Part of a small language model's weights.
Size: width 512, 4 heads of 128, vocabulary 8192, 55.1M parameters.
Architecture: RMSNorm before each block, rotary positions, no biases in attention or MLP, untied embeddings, normalized queries and keys, attention and MLP in parallel.
Training: a variant of Adam for these matrices, 1173M tokens, 4475 steps.
Each number is 128 + 24 x the weight over the matrix's rms, rounded and kept within 0 to 255. Layers, rows and columns count from 0.

# layer 10 attention query, 512x512, rms 0.0395, rows 432-458, columns 0-127
[[114 123  90 124 118 161 111 138 106 133 142 128 137 105 135 127 135 156 114 111  97 150 121 130 118 124 119 116 156 130 172 133 145 109 119 144 123 140 123 137 144 131 150 128 144 120 108 145 119 133 132 146 109  66 154 116 125 115 113 169 125 109  90 144 157 183 132 111 119  86 151 120 136 130 144 111 159 169 144  90 141 108 125  86 122 151 105 141 133 126 129 141  88 130 102 148 119 119 108 146 117 142 124 147 122 153 120 104 131 112 111 119 161 133 136 120 140 136 161 145 148 110  90 143 147 119 136  69]
 [123 113 132 125 128 107 108 134 126 110 120 143 125 102 114 126 124 127 107 112 143 156 110 128 140 124 161 148 125 139 114 130 108 125 102 109 162 108 121 143 128 117 166 121 144 121 146  95 144 156 104 123 109 130 100 153  83 126 122 124 136 125 139 145 107  78 113 126 118  81 148 133 148 124 100 163 132 125 131 130 131 113  98  85 140 116 122 144 139  87 130 138 106 166 167 131 140 146 126 128 112 150 113 146 143  86 133 139  87 137 148 150 110 122 140 129 183 113 172 109 110 165  88 155 158 112 150 134]
 [103  79  80 182 176 128 151 141 137 109 139 118 142 111 123 157  90 121 161 145 131 118 104 105 148 100 112 124 144 104 103 154  88  78 136 104 147 138 143 143 109 115 120  97 121 146 101 143 137 135 113 134 130 116 119 165 123 149 157 143 136 107 131 105 168 134 148 101 151 147 136 103 115 149 145 110 147 131  85  81 137 135 110 151 137 122 153 127 150 133 124 142 111 119 124 132 110 117 142 123 113 112 117 176 137 101 162 157 119 102 174 136 126 136 139 119 148 125 121 113 131 114 106 156 181 100 168 119]
 [140 109 115 109  92 111 115 128 151 133  90 133 147 152 152 145 159 118 166 124 136 121 116 156 132 160 107 130 119 106 155 142 127 148 138 135 116 129  77 107  91 101 164 154 109 123  85 138 108 117 168  99  83 133 139 150 150 115 101 137 117 105 145 132 108 120 124  82 113 138 142 116 113 118 114 120 124 147 106 113 131 121 169 120 103  99 116 125 126 127 116 141 111 134 113 148 153  78 118 150 127 141 135 133 124 117 142 137  97  93 110 128 141 164 108 139 118 165 123 136 154 107 167 138 120 134 129 127]
 [147 104 104 154 139 105 123 117 133 125 121 132 110 102 140 121 121 129 101 109 150 153 107 129 131 125 131 114  97 133 102 168 143 135 103 109 120 122  98 146 133 104 114 104 120  96 124 106 136 108 105 164 126 165 102 161 146 132 134 172 106 121 141 124 102 123 143 141  73 131 122 115 109 110 143 145  88 129 143 132  98 132 150 118 164 128 116 126 140 135 163 114  94 141 148 106  85 147 150 144 110 158 132 123 114 129 142  94 106 110 125 151 124 114 108 120  99 145 128 120 104 155 112 132 143  85 141 114]
 [ 82 138 150 158 160 113 115 127 171 181  56 103 100 182 107 135 182 116 132 136 161  81 142 138 109  89 198 152 187 136 169 114 197 145 158 174  58 132  55 117 155 109 155 142 204 114 139 165  78 176 163 161 115  48 117  94 134 113 162 105 184 172  81 150  96 100 114 133 145 149 136 147 131  59 157 117 128 180 176 163 161 179 143 106  85 136 125 128  93 125 113 106 163 211 105 166 167 102 193 133 130  92  64 124 170  94  93 124 107  79  71 112 129 123 144  93  95 155  93 178  94 109 168 145 176 127  58 231]
 [ 99 114 158 117 124 147  90 101 115 131 155 128 128 117 132 146 154 123 131 142 103 110  83 134 111 111 134  95 175 101 148 116 130 139 158 126 105  90 133 123 105  95 135 130  74 147  93 149 142 153 140  80 114 102 160 105 134 103 170 113 140 112 131 116 168 150 137 141 155 159 132 175 167 123 111  82 141  91 139 153 128 138 149 152 108 101 126 148 124 129 126 122 111 128 112 107 130 117 162 159 110 152 140  92 142 144 132  97 140 117 133 136 125 142 141 150 105 103 103 134 132 120  90 127 137 132 123 143]
 [129 124 124 146 146 151 108 103 125 120 158  94 158 111 140 147 138 133 127 158 140 148 155 117 138 114 160  94 163 114 129 141 129 117 109 138 122 115 158 122 156 141 127 155 136 126 128 101 157 134 137 126 106  96 121 128 104 149 125 116 147 137 102 151 141 124 157 113 170  90 115 131 122 104 165 136 104 108 157  98 163 157 124  85 152 128 131 117 130 131 169 115 134 137 154 124 100 150 132  96 121 101 111 122 121  67 137 115  95 101 142 138 122 142 125 123 162  75 138 143 166 157 131 151 146 139 116 110]
 [135 108 118  96 132 144 115 116  97 123  84  90 110 117 110  98 145 160 109 157 169 142  92 144 151 133 120 132 165 149 137 131 143  89 133 138 105 112 177 167 141 105 172 119 101 126 162 146 154 145 112 139 122 154 146 156 113 192 148 155 113 134 114 111 101  82 148 148 117  75 124  98  95 187 135 142 147 110 126 108 121 133 105 124 156 158 141  66 131 156 152  94  89 124  89  66 133 127 148 145 106 112 133 167  95 129 106 155 126  98 140 135 103 142  96  93 139 150 108 140 130  81 104 102 146 133 142 114]
 [126 119 129 125 113 153  78 144 130 123 162 135 126 145  72  89 112 107 136 145 145 127  97 130 158 113 126 157  92 123 111 133 103 118 114 110 161  95 173 138 112 112 108 109 109 173 108 122 143  98 122 145 146 145 121 151 164 138 129 123  81 157 181  95 117 115 115 150  98 130 144  96 120 138 141 123 104 117 120 112 124 149 155 145 147 152 136 128 127 134 110 106 148 128 128  89 100 133 172 159 109 127 125 104 128 117 119 180 135 116 153 108 116 142 144 126 120  94  84 135 132 134  89 122 125 152 124 132]
 [130  82 154 162 161  99 124 114 129 135  89 134 126 114 110 139 162  84 127 111 169 146 106 127 110 114 193 171 112 111  87 129  82  91 150 140 108 107 130 127  94 100  82 119 150 117 151 145  82  86 108 119 134 108 108 141 138 121 177 123 130 130 152 101 101  65  96 178 116 155  85 170 129 103 165 127 115 133 132 140 154 120 136 133 130 104 164 112 102 149 103 149 111 115 112 130 152 129 145 160 102 116 104 119 122 132 130 173  93 180 116  86  47  82  92 114  97 122 127 142  95 112 164 118 108 145  97 168]
 [130  91 147  77 133 149 111  98  94 179 109 133 141 149 105 110 161 131 176 110 135 111 116 148 116 143 118 116 126 136 117 122 133 113  96 151 107 104 108 108 127 100 141 126 175 151 101 138 119  76 111 170 120  96 134 162 132 140 127 119 141 140 123 116 124 139  99 117 110 143 129 135 113 125 114 114 120 163 141 141 129 140 134 117 131 104 119 124 129 143 133 124 130 118 125 119 120 110 125 174  84 131 134  97 119 174 125 110 125 109  80 119 164 129 124 136  93 104 120 141 143 115 135 155  83 144 117 104]
 [110 118 169  55 154 148  72 123 101 132 126  77 113 111 180 117  97 132 156 143 128 117 126 143 114 127  79 107 133 110  79 139  83 129 128  96  86 106 156  95 120  94 106 111 128 137 137 135  99 121  93 120 111 129 129 135 162 141 138 128 134  97 167 122 149 143 145 139 124 136  97 100 120 132 125 165 105  88 123 100 116 147 168 170 162 113 137 129 109 151 146 121 140 115 142 126 137 113 114 137  97 152  89 132 140 127 112 140 146 142 115 112 126 149 135  95 122 112 103 143 139  89 146 128  97  96 160 127]
 [137 151 135  87  72 151 116 127 161 132 117 117 127 112 126  92 145 118 146 103 124  78 120 172  95 141 161 133 156 153  97 149 145 146 140 147 132 118 128 110 152 119 151 140 110 108 151 148  95 148 121 102 124 142  95 156 146 149  99 126 147 106 162 183 142 122 127 112 125 104  99 150 110 107 137 104 106 132 148 132 121 132 149  84  96 114 109 137 111 134 144 144 110 112 156 128 144 167 140 132 161 129 127 140 144 116 102 134 112 159 106 114 101 107 100 122 135 129 118 135 146 139 183 110 105 120 131 109]
 [115 145 128 131 160 163 106 141 139 117 133 159  90 115 159 137 135 156 119 146  71 130 109 146 121 146 144  88 121 150 109 112 115 144 141 120 164 131 125 125 126 128 120 141 124 105 103 157 125 122 122 117 163 121  98 116 181 100 145 150 167  87 165 138 140 119 105 134 139 145 140 121 126 123 105 133 137 127 109 120 104 113 162 145 130 127 111 121 111 135 155 116 108 103 129 122 103 136 148 148 124 131 109 128 158 110 115 135 146 134 153 137  95  92 120 132 122 122 156 144 143 155  95 146  99 134  99 150]
 [140 104  78 111 121 165 166 123 158 128 141 130 140 152 125 143 139 118 121 156  89 131 164 112 139 132  25  69 132 148 150 156 149  85 146 131 135 169 164 110 119 121 155 134 112 138  93 179 142 119 106 167 103 151 163 131 155 149  98 120  82 131 107 113 156 153 125  72 109 110 167  86 157 159 104 140 149 189  92 140  93 104 134 142  88  79  72 126 132 135 102 123 123 115 141 163  64 159 140 158 147  91 107 169 101 140 149  68 171  89 135 173 165 184 118 145 153  91 133 129 146  75 108 146 128 140 174 135]
 [131  80 103 121 113  99 166 124 148 131 120  93 100 109 162 115 144 135 115  93 139 111 132 128 104 118 110 158 114 146 150 127 164 115 143 160 122 112 120 127 153 123 123 138 138 133 141  92 118 145 100 132 149 132 131 115 108 169 139  92  92 138  88 112 140 101 125  93  86 130 113 157 139 121 131 149 120 108 121 112 131 134 110 128  94 166 152 101 118 165 157 110 148 150 127 121 133 104 137 144 128 136  53 175 116 145 141 129 136 110 119 141 134 123 111 139 140 184  90  89 103  99 171 134 125 146 146 134]
 [ 92 140 148 117 120 140  94 128 138 140 164 133 166 138 121 119 137 103 156 111 124 124 163 124 186 130 134 128 140 111 128 136 133 147 171 110 150 112 159 137 125 144 156 117 129 122 141 136 141  94  83 143 116 154 130 119 130 103  88 144 142 115 142 126 149 127 155 148 154 138 117 112 128 104 143 112 116  99 147 150 115 125 119 134 138 143 109 170 115  85 109 137 135  78 156 139 124 111 141 129  99 124 126  97 108 138 130  97 142 131 137 115 153 132 117 116 153  92 139 185 120 122 121 140 154 119 126 159]
 [111 116 116 132 122 145  86 108 125 144 135  85 158 168 130  98 139 119 108 104 125 137 140 128 147 104 136 148 114 107 159 144 136 115 158 174 132  96 106  97 142 136 155 126 131 113 122 103 128 122  96 160 133 134 104  94  88 145 122 126 150  86 141 120 109 132 140 117 123  93 126 142 123 119 111 136 106 120 144 122 125 142 121 105 130 161 156 128 117 117 101 128 108  98 141 113 144 133 125 122 129 128 105 139 115  98 122 127 113 140 110 108 107 120 147 156 160 136  88 132 145 130 131 129 161 121 129 117]
 [122 132 108 142 128 166  99 133 118 142 155  99 159 155 117 129 117 153 128 121  88 160 138 134 175 137 135 104 116 124 138 130 146 122 135 123 157 137 157 133 149 114 133 115 133 110 149 126 155 124 121 146  79 132 127 121 118 113  97 183 163 110 142 112 137 156 154 121 130 101 134 114 122 111 124 128 121 137 103 105  97 104 154 120 151 126 123 158 152 101 124 128 116 107 167 115 102 123 151 155 104  95  93 101 109 126 109 106 146 140 124 112 118 112  95 141 149 102 156 140 124 136  83 145 140 112 133  94]
 [131 114  97 165 148 142 142 189 148 130  97 106  94 116 112 147 148 155 132 137 129 115 151 156  95 146 171 146  96 134 119 123 129  81 140 132 113 123  85 148 158 120 134 141 165 109 128 150 105  98 133 117 110 167  89 149 122 150 135 112 127 133 152 117 148 129 141  73 117 168 142 118 130 142  93 164 138 134 132 114 124 130 128 144 106 134 120  80 119 126 115 128 133 128 114 158 136 117 141  82 119 136  83 146 121 147 145 169 119  94 140 133 126 150 124 125 135 157 133 139 125 119 135 141 123 176 163 147]
 [ 97 154 109 124 134 149 116  96 125 127 167 104 155 154 136 130 110 116 137 114 103 127 143 115 158 154 119 107 143 105 151 123 126 153 157 127 154 136 151 115 126 141 144 110 114 141 145 122 133 134 124 128  75 110 118  98 124 128 106 144 149 117 112 113 122 121 170 132 146  83 126 135 113 110 121 130 120 128 136 123 141 119 169  94 156 131 122 158 150 103 130 107 130 112 157 141 118 127 141 136 103 115 118 105 113  99 116 109 116 114 106 118 115 113 125 161 162  88 122 144 137 132 108 151 141 102 124  75]
 [127 133 131 102 123 163 107 109 137 135 105 126 134 108 141  82 136 141 104 127 135 128 124 109 125 118  78 142 155 109 146 130 162 101 139 153 136 141 109 116 138 151 108 129 125 107 114 125 142 129 133 138 152 141 150 100  96 137 122 126 109 124  94 114 141 148 139 113 139 138 134 143 126 130 100 127 131 158 136  90 134 128  92 143  94 142 163 149 131 130 124 139 103 103 100 163 109 139 111  82 146 118 124 114 130 143 107 124 142 121 135 117 152 117 167 147 139 152 114 111 124 130 156 101 164 108 158 125]
 [119 114 132 102 165 114 160 146 110 122 129 117 121 118 105 115 148 140 117 126 150 100 111 133 138 130 134 160 136 159  99 143 130 139 153 134 127  96 104 127 114 119  76 136 119 132 120 114 111 149 100 147 122 133 127 166 130 122 162 132 140 170  88 147 100 136 120 117 139 142  99 144  86 106 157 111 149 130 133 130 144 150 135 131 128 164 167 127 115 136 143 120 110 143 140 130 138 135 102 145 107 140 141 138 133 149 143 147 124 130  97 117 116 103 161 138 120 142 102 115 107 113 149 143 127 112 130 111]
 [172 120 142 121 121  98  71 112  94 103 111 142 157 110 126 150 138 112 142  95 159 107 106 126 152 120 142 126 135 127 153  75 160 118 145 106 133 127 138 141 149 122 119 144 132  98 133 144 119 134 121 114 112 140 125 108 109 134 128 162 113 125 125 124 102  78 116 136 152  94 122 162 128 117 147 137 112  95 109 144 136 106  87  73 137 134  91 119 127 134 143 127 161 156 147 125 135 123 112 140 114  99 105 138 127 155 114 127 139 133 142 119 146 129 126 104 127 114 155 103 116 126 154  97 135  98  87 115]
 [136 133 129 152 126 117 104 102 164 119 105 122 118 127 101 136 135 117 126 127 140 123 119 176 126 129 119 141 143 152 106 149 106 171 125 129 128 127 106 130 125 132 118 154 133 112 153 153 113 126 121 102  99 163 140 141 150  98 132 119 123 150 171 125 138 102 121 117 113 139 143 103 122 154 127 136 149 134 147 162 146  98 131 140 138  71  91 142 127 133 130 130 116 114 144  95 121 121 140 150 136 114 151 143 106 141 115 130  99 144 140 127 127 142  94 111 107 133 147 111 110 111 133 100 104 138 133 133]
 [134  96 151 147 152 131 146 126 103 115 145 145 101 139 103 122 136 126  90 152 146 124 145 135  86 116 147 121 119 172 138 140 152 134 119 137 123 119 125 136 128 141 111 138  96 135  88 120 148 168 156 139 141 106 132 126 158 109 133 118 122 139 110 145 134 134 110 120 145 138 111 125 129 129 113 112 127 122 155 110 152 163 142 144 110 176 156 104 135 119 138 133 130 136 136 126 143 133 108 130 141 143 163 131 137 103 107 151 128 112  83 137 103  73 156 128 163 157 115 149 126 123 143 126  92 133 130 144]]
# layer 10 attention key, 512x512, rms 0.0331, rows 432-458, columns 0-127
[[121 167 138 118 133 107 107  78 133 126 148 124 168 134 109 135 114  93  92  99 104 133 134 123 115 126 120 123 112 120 118 128 110 125  87 140 143 159 126 126 136  92 125 113 130 153 114 107 145 103 123 120 116 143 153 146 143  90 150  98 132 121 122 136  84 108 108 164  98 131 147 121 162 123 112 127 153 147 114 105 145 149 129 127 143 114 142  87 124 146 120 158 154  98 154 121 141 149 133 158 115 120  96 147  96 142 108 118 112  92 118 121 100 126 120 134 135 116 132 165 126 128 132 146 132 130 115 102]
 [110 148 148 164 121 141 115 138 136 121 126 153 110 116 148 161 147  90 144 142  96 110 157 156 107 110 117 172 117 126 136 154 152 126 135 128 154 132 184 136 134 156 137 138 109 167 172 159 123 136  94  98 122 153  91 117 167 136 109 110 131 117 125 162 143 117 142 112 141 149 129 132  84 142 157 112 115 124 128 156 139 141 124 104 129 145 117 103 140 127 116 150 143 135 146 138 148 136 117 138 155 101 133 153  94 134  91 146 131 156 113 137 161  95 119 153 168 146  84 150  96 147 143 116 163 159 149 108]
 [143 155 123 173 140 128 126 161 140  98 141 127 125 115 125 144  87 124 122 137  80 124 160 146 152 124 123 147 116 152 128  92  92 137  72 134 118 131 139 141 146 130 124 122 119 145 138 131 129 108 148  90  87 119 149 143 158 130  93  97 115 149  97 127 116 172 139 173 123 129 128  85 156 124 152 136 120 124 139 102 116 144 176 105 143  92 136 142 103 104 119 114 164 133 129 138 125 157 121 160 147 136 131 174 138 139 141 151 142 118 116 119  92 113 116 145  79 113 150 128 123 151 144 116 130 149  89  95]
 [168 129 142 130 125 140 122 164  94 129 142 148 169 155 123 137 147 140 133 124 163 131 137  77 173 112 115 107 114 155 159 123 127 105 122 148 138 160 125 146 136 111 113 110 156 135 103 150 140 137  90 144 155 125 151 125 125 125 115 166 131 147  95 135 154 116 112 121 168 105 109 134 143 135 126 140 148 142 148 125 101 127 163 116 121 150  75 111 116 127 130 177 127 151 147 139 119 107 115 107 144 132 112 112 126 174 131 127 163  96 171  93 113 160 131 114 126  93 135 167 169 135 132 121 125 113 141 145]
 [131  90 135 170 130 148 157 151 124 129 106 116 170 144 111 142 118  99 139 149 105 166 131 123 127 145 147  99 141 117 146 124 120 160 133 137 129 132 134 138 119 158 160 157 147 178 138 142 130 164 108 140 116 117 156 128 138 154 146  88 142 142 118 104 145 123 134 134 156 101 147  95 129 143 134 139 143 160 122 107 118 130 107 158 124  86 125 158 143 119 130 107 133 139 134 137 109 134 130 161 132  78 143 152 149 110 144 132 120 122 158 160 123 164 136 108 145 117 140 118 136 149 117 139 128 116 125  93]
 [151 157 121 149 121 102 122 102  80 163 139 158 174 111  88 144 131 133 127 145 144  66 184 142 133 150 119 142 130 174 132 105 106 124 140 110 148 146 128 127 135 151 107  98 127 123  92 142 122 122 125 133 156 143 163 136 116 127 128 115 134 126 145 109 122 141 113 177  89 135 163 156 155 133 131 146 109 133  94 153  89 108 126 141 159 122 155 112 147 124 148 114 125 132 130 100 163 126  69 142 143 155 103  97  96 127 134 167 137 110 102 130  85 141 190 138 174 135 120 121 131 149 148 148 166 113 135 150]
 [110 148 102 121 133 176 137 153 102 160 116 152 171 131 130 120 140 169 129 135 130  75 127 144 158  91 150 124 107 161 139 130 144 141 114 168 118 142 134 108 134 143 140 144 154 141 172 131 133  86 106 166 125 144 142 155 126 106 124 162  94 150 177 149 100 136 115 139 118 120 150  86 161 136 110 125 132 151  92 134 158 141 160 103 148 149 133 155 148 116 125 133 186 143  92 110 118 122 135 129 115 124 154 142 164 199 120 137 163 141 156  97 116 116 129 115 130 164 138 118 107 139 127 106 144  78 114 113]
 [110 120 104 118 160 138 147 116 150 164 129 155 109 176 119 117 116 159 183 181  95 123 142 161 106 110 117 143 109 116 107 132 132 128 128 114 122 118 119 117 138 106 112 114 133 185 123 154 134 138 118 127 115 108 126  97 143 108 155 119 128 129  91 146 139 109 124 142 129 171 168 134 140 140  95 137 117 142 133 161 141 118 141 141 155 104 149 135 123 111 137 111 125 138  98 146 156 148 119 162 123 126 127 110 146 140 136 116  93 161  75 150 162  97 120 145 148 121 130 118 136 110 113 121 152 121 112 101]
 [135 125 131  93 115 139 118  79 140 105 131 124 120 128 135 156 120 117 157  99 131 106 126 116 125 136 151 140 143 117 169 147 131 101 150 117 129 141 130 136 133 133 167 132 142 115 146 108 150 119 133 103 169 113 105 119 129 124 145 119 114 152  75 127 110 146 138 137 150 102 159 129 114 147 123 139 174 149 163 111 108 109 146 111 117 126 113 106 127 116 143 158 148 142 106 139 160 151 164 144 129 100 142 123 154 144 141 126 117 118 143 154 158 122 179 112 175 158 110 137 118 118 115 123 132 129  95 164]
 [155 102 112 141 177  96 169  85 172 118 121 131 163 125 154 155 116 147 126 132 105 130 147 158 134 108 157 134 107 160 110 136 175 162 140 171  66 132 119 115 139 151 190 131  89 123 138 131 109 101 124 159 155 100 121 128  95 149 140 115 147 124 181 156 109 114 171 143 143 136 143 145 135 155 101 150  96 127 127 118 100 121  59 101 131 160 136 114 126 139 152 125 154 111 139 111 137 138 132  85  91 137 117 141 105 111 129 154 163 145  86 108 151 125 134  93 114 168  70 111 116 104 156 125  89 143  69 167]
 [126 113 122 111 142 109 123 138 137 150 112 138 164 133 117 122 110 123 108 110 121 109 155 103 149 147 143 137 142 113 105 153 132 173 123 115 129 143 128 136 145  92 111 122 111  91 143 169 112 138 141  99 134 165 150 109 108  98  96 140 123 119 125 143 146 137 130 136 137 105 119 151 142  96 169 147 127 110 135 115 115 121 111 168 118 152 123 113 134 115 152 108 146 118 154 150 178 111 127 116 112 125 108 121 106  84 173 127 125 132 131 107 192 169 145  95 137 125 144 116 141 129 123 138 120 122 116 142]
 [113 126 107 144 106 128 148 125 120  95 124 162  99 134 148 102  89 155 127 137 117 141 135 165 151 128 115 136 147 146 146 123 120 128 130 123 137 149 126 138 129 120 113 160 131 115 124 114 136 112 110 103 129 108 122 119 145 155 141 146 143 116 120 127 120 151 147 145 109 108 104 151 145 119 112 120 125 113 157  87 139 149 127  95 164 113 144  77 150 146 158 160 127 125 140  95 131 100 124 120 120 114 139 135 155 116 112 143 152 134 143  99 109 107  80 113 118 177 104 125 130 127 119 107  78 106 143  73]
 [135 117 134  94 177 137 136 108  80 144 121  91  88 110  95 175 128 128 137 144 165 108 137 125 147 134 148 130 125 169 153 159 120 100 115 108 128 120 112 138 160 143 108  98 114 117 116 117 125 145 158 167 140 113 135 120 122  84 121 112 129 118 102  60 111 106  97 141 129 139 126 131 122 125 107 142 108 119 121  89 140 155  88  80 115 133 149 114 116 142 144 110 103 154 135 136 157 140 123 139 156  92  98 123 143 160 158 119 100 155 139 144 110  98 143 111 131 139 131 116  94 116 148 136 126 160  84 144]
 [132 103 150 126 129 126 117 114 111 102 148 117 114 126 130 126 116 156 146 171 113 145 188  92 137 162 108 109 107 140 176 130 125 122 125 126 148 135 117 179 120 143 108 119 129 118 121 102 151 120  92  97 132 107 146 135 126 151  97 136 108 126 123 113 121 137 135 121 144 132 114 150 143 104 115 104 149 118 159 136 106 142  76 107 126 133 142 138 119 140 119 121 141 125 139 141 120 123  53 106 108 131 136 136 141 114 103 152 169 113 117 169 102 155 107 129 117 131 128 123 165 126 117 131  88 144 185 165]
 [151 129 123 156 145 138 142 147 150 119 118 116 186 122  98 143 150 128 135 120 159 153 142 124 129 145 109  97  76 119 134 134 113 128 110 141 114 148 184 136  95 133 139 116  99 156 101 154 154 129 117 146 125 144 105 175 115  94 119 127 103 165  94  73 104 168 165 113 126 126 132  84 130 143 110 104 143 128 103 167 143 136 151  94 154 110 126 128 158 111 136 117 141 124 128 122 145 157 100 144 107 162 152 129 111 131 131 139 154 123 144 107 145 126 142 101 156  99 132 121 109 118 132 132 160 144 159 147]
 [163 108 119 154  78 107 126  95 192  78 147 133 149 142 110  89  68 121 121 107 124 128 132 159 147 129 178 123 125 111 191 134 121 177 157 129 148 121 140 179 126 164 118  99 106 153 126 100 114 160 148  65 131 125 144 129 129  97 135 151 155 152 120 133 108 135  62 134 167 125 160  72 160 138 134 114 175 164 124 162 108 145  82 132 151 164 134 149 141 112 118 137 102 126 123 144 105  90 116 113 156 129 160 167 139 120 154  82 107 108 105 134 148  93 114  99  91 131 129 148 144 181 133  98 116  93  78 108]
 [106 112 119 113 143 112 157 154  99 119 125 158 103 101 124 138 141 152 125 134 118 127 122 164 102 113 152 107 135 117 136 102 126 129 141 115 113 166 142  85 132 102 128 118 102 148 142 132 124 153 132 132 144 124  95  95 130 151 170 120 127 126 154 154 143 113 132 144 119 146 117 128 109 133  98 105 122 141 133 132 118 107 141 124 170 127 119 101 124 178 121 159 158 137 127  83 141 113 117 145 144 134 149 157 115 146 149 135 107 144 129 125 138 129 117 148 107 133 153  84 172 129 122 131 135 103 121 122]
 [148 111 166 143 111  91 136  87 125  93 132  93 122 138 161 114 123  67 109 129 127 132 130 123 119 144 111 119  98 178 114 154 141 154  99 130 128 138 123 144 119  89 121 140  86 119  69 102 136 123 135 126 111 101 173 127 140 119 130 135 186 126  97 140  95 149  90 126 160 161 127 144 140 117 179 123 129 107 115 121 169 142  85 166 123 115  76 138 131 161 157 128 118 112 141 145 146 143 124 133 124 139 153 108 146  98 119 110 162 123  99 132 108 124 137 102 151 118 126 145 135 133  94 130 127 149 124 188]
 [111 170 126 147 121 143 167 183  98 112 135 133 106 108 142 147 141 128 183 139 124 156 115 154 160 114 133  96 121 146  95 119 139 109 126 114 111 134 110 105 130 122 166 124 158 170 116 122 120 113 118 113 123 119 127 110 131 120 117 114 139 149 152 148 120 147 144 121 109 111 118 110 156 134 118 153 107 121 124 102 128 131 168  65 141 168 115 142 139 146 144 108 141 133 128 139 133 123  90 133  90  96 128 123 150 108 109 148 126 104 121 126 125 135 143 100 153 116 126 133 101 140 123 154  87 156  93 151]
 [147 114 155 124 129 131 128 105 144 137 108  97 127 163 135 103 154 129 120 148  99 147 148 116 114 161 134 137 120 110 113 166 123 109 113 165  93  77 109 133  94 164 141 141 117 109 122 123 115 110 131 109 120 123 169 112 125 122  98 111 126 143 127 118 122 121 156 111 135 105 142 133 146 128 150 122 146 116 141 119 140 129 121 119 106 112 117 160 133 118 138 102 113  88 136 155 154 138 110 103 126 130 119 131 142  82 144 140 124 103 108 136 127 110 151 133 122 140  78 145 119 134 132 148 134 128 136 155]
 [143 128 102 110  99 129 104 114 164 124 126 154 111 111 109 154 126 139 160 131 116 130 132 169 150 109 130 165 154 142 162 118 162 144 163 152 100 127 161 116 147 110 122  87 109 117 141 126 134 153 146 114 163 135 151  68 148 140 155 150 158  80 125 166 120 108 142  96 122 120  93  76 133 109 134 120 102 142 115 126 119 122 156 119 103 120 114 138 114 119 142 136 145 150 176  83 115  84 151 170 128 128 152 148 136 134 156  72  92 148 121 138 128 110 106 124 117 117 130 116 115  93 129 115  92  80  84 140]
 [104 129 160  99 131 132 129 107 148 129 118  98 119 140 124  95 158 111 115 143 128 138 157 118 117 122 152 126 150 101 121 168 116 129 114 166 121 109 121 147 121 138 123 131 128 114 110  92 120 143 129 121 114 116 160 119 123 113  91 136 111 115 109 150 136 149 147 128 142 123 133 128 142 133 163 134 152 135 111 122 139 135 136 122 109 110 148 126 103  96 114 100 109 115 122 144 142 136 121  84 120 134 121 135 160  93 137 106 150 128 101 123 127 135 143 134 143 120  83 151 142 143 158 143 133 144 101 141]
 [158 103 124 139 111 117 134 108 126 124 109 114 115  74 122 128 130 119 139 108 111 142 125 142 114 170 109 118 116 152  92 125 105 125 147 117 153 144 139  91 143 104  88 153 125 117 133 143 135 109 129 111 139 101  94 112 152  95 190 118 141 135 138 120 112 142 106 151 134 121 119 162 163  97 111 156 147 124 128 140 164 116 114 136 131 146 128 136 162 144 161 161  99  96 132 151 135 129 107 149 134 123 122 125 134 145 154 148  92 150 140 137  71 132 106 125 141 147 126 114 102 142 113 155 142 160 125 122]
 [ 92 131 113 156 129 100 123 149 145 119 109  93 122 119 145 163 144 121 113 122 136 138 126 108 119 107 136 127 147 134 154 126 147 136 135 114 134 138  99 135 133 132 177 100 120 119 120 154 104 101  98 106 129 133  94 118 132 142 145 112 137 115 152 137 161 128  96 137  75 149 105 146 130 119 118 124 100 140 111 125 130  88 149 119 126 124 121 119 130 137 114 133 126 148  99 151 134 142 118  88 133 130 133 125 145 129 134 116  65 129 146 106 144 125  93 123 120 116 113 109 138  84 119 126 149 140 122 128]
 [ 88 158 146 118 154 104 138 106 134 171 140 132 124 115 110 113 157  89  67 118 106 154  88 157 121 114 157 166 103 146 157 148 116  71 129 123 128 143 129 146 121 128  66 113 145 134 153 127 143 145 122 143 135 119 135 140 130 133 139 116 125 108 125 122 131 123 119 126 133 129 111 132 101 114 109  74 139 142 162 114 139 130 128 163 139 132 133 103 100 100 135 129 129 130  95  99  87 109 133  89 103 164 140  94 137 140 120 145 114 162 139 139 164 153 126 149 169 145 167 142 115 120  99  95 129 128 145  99]
 [155  87 148 139 128 136 109 157 123 119 118 171 167 127 133 156 117 118 117 120 132 128 116 121 108 129 121 138 119 104 153 101 128 110 139  98 131 137 158 142 138 129 126 112  89 134 114 153 105  99 106 134 138 137  92 144 129 147 152 147 133 137 131 122 140 114 127 133 112 149 121 105 102 135 102 128 113 164 114 103 106 123 162 120 123 138 117 101 109 132 130 124 168 119 114 135 159 118 129 146  96 159 116 141 154 141 130 120 133 104 155 150 163 136 120 128 113 102 146  98 137 103 128 119 109 140 150 141]
 [134 136 126 123 138 114 102 129 153 156 110  78  71  99 164 159 105  82 137 128  99 117 141 122  83 137 152 141 126 138 142 134 152 147 134 124  98 106 100  84 122 148 136 160 109 132 137  93 132  95 129 119 133 130 156 122 165 133 157 104 160 108 138 178 134 119 101 161 107 125 122 163 194 113 131 135 110 141 141 138 148 146 153 105 130 123  95 122 118 164 115 119 158 100 123 140 139 149 107 127 173 151 124 132 139 112 142 150 105 129 110 141 110  98 104 128  63 126 105 137 143 121 140 129 187 152 119 149]]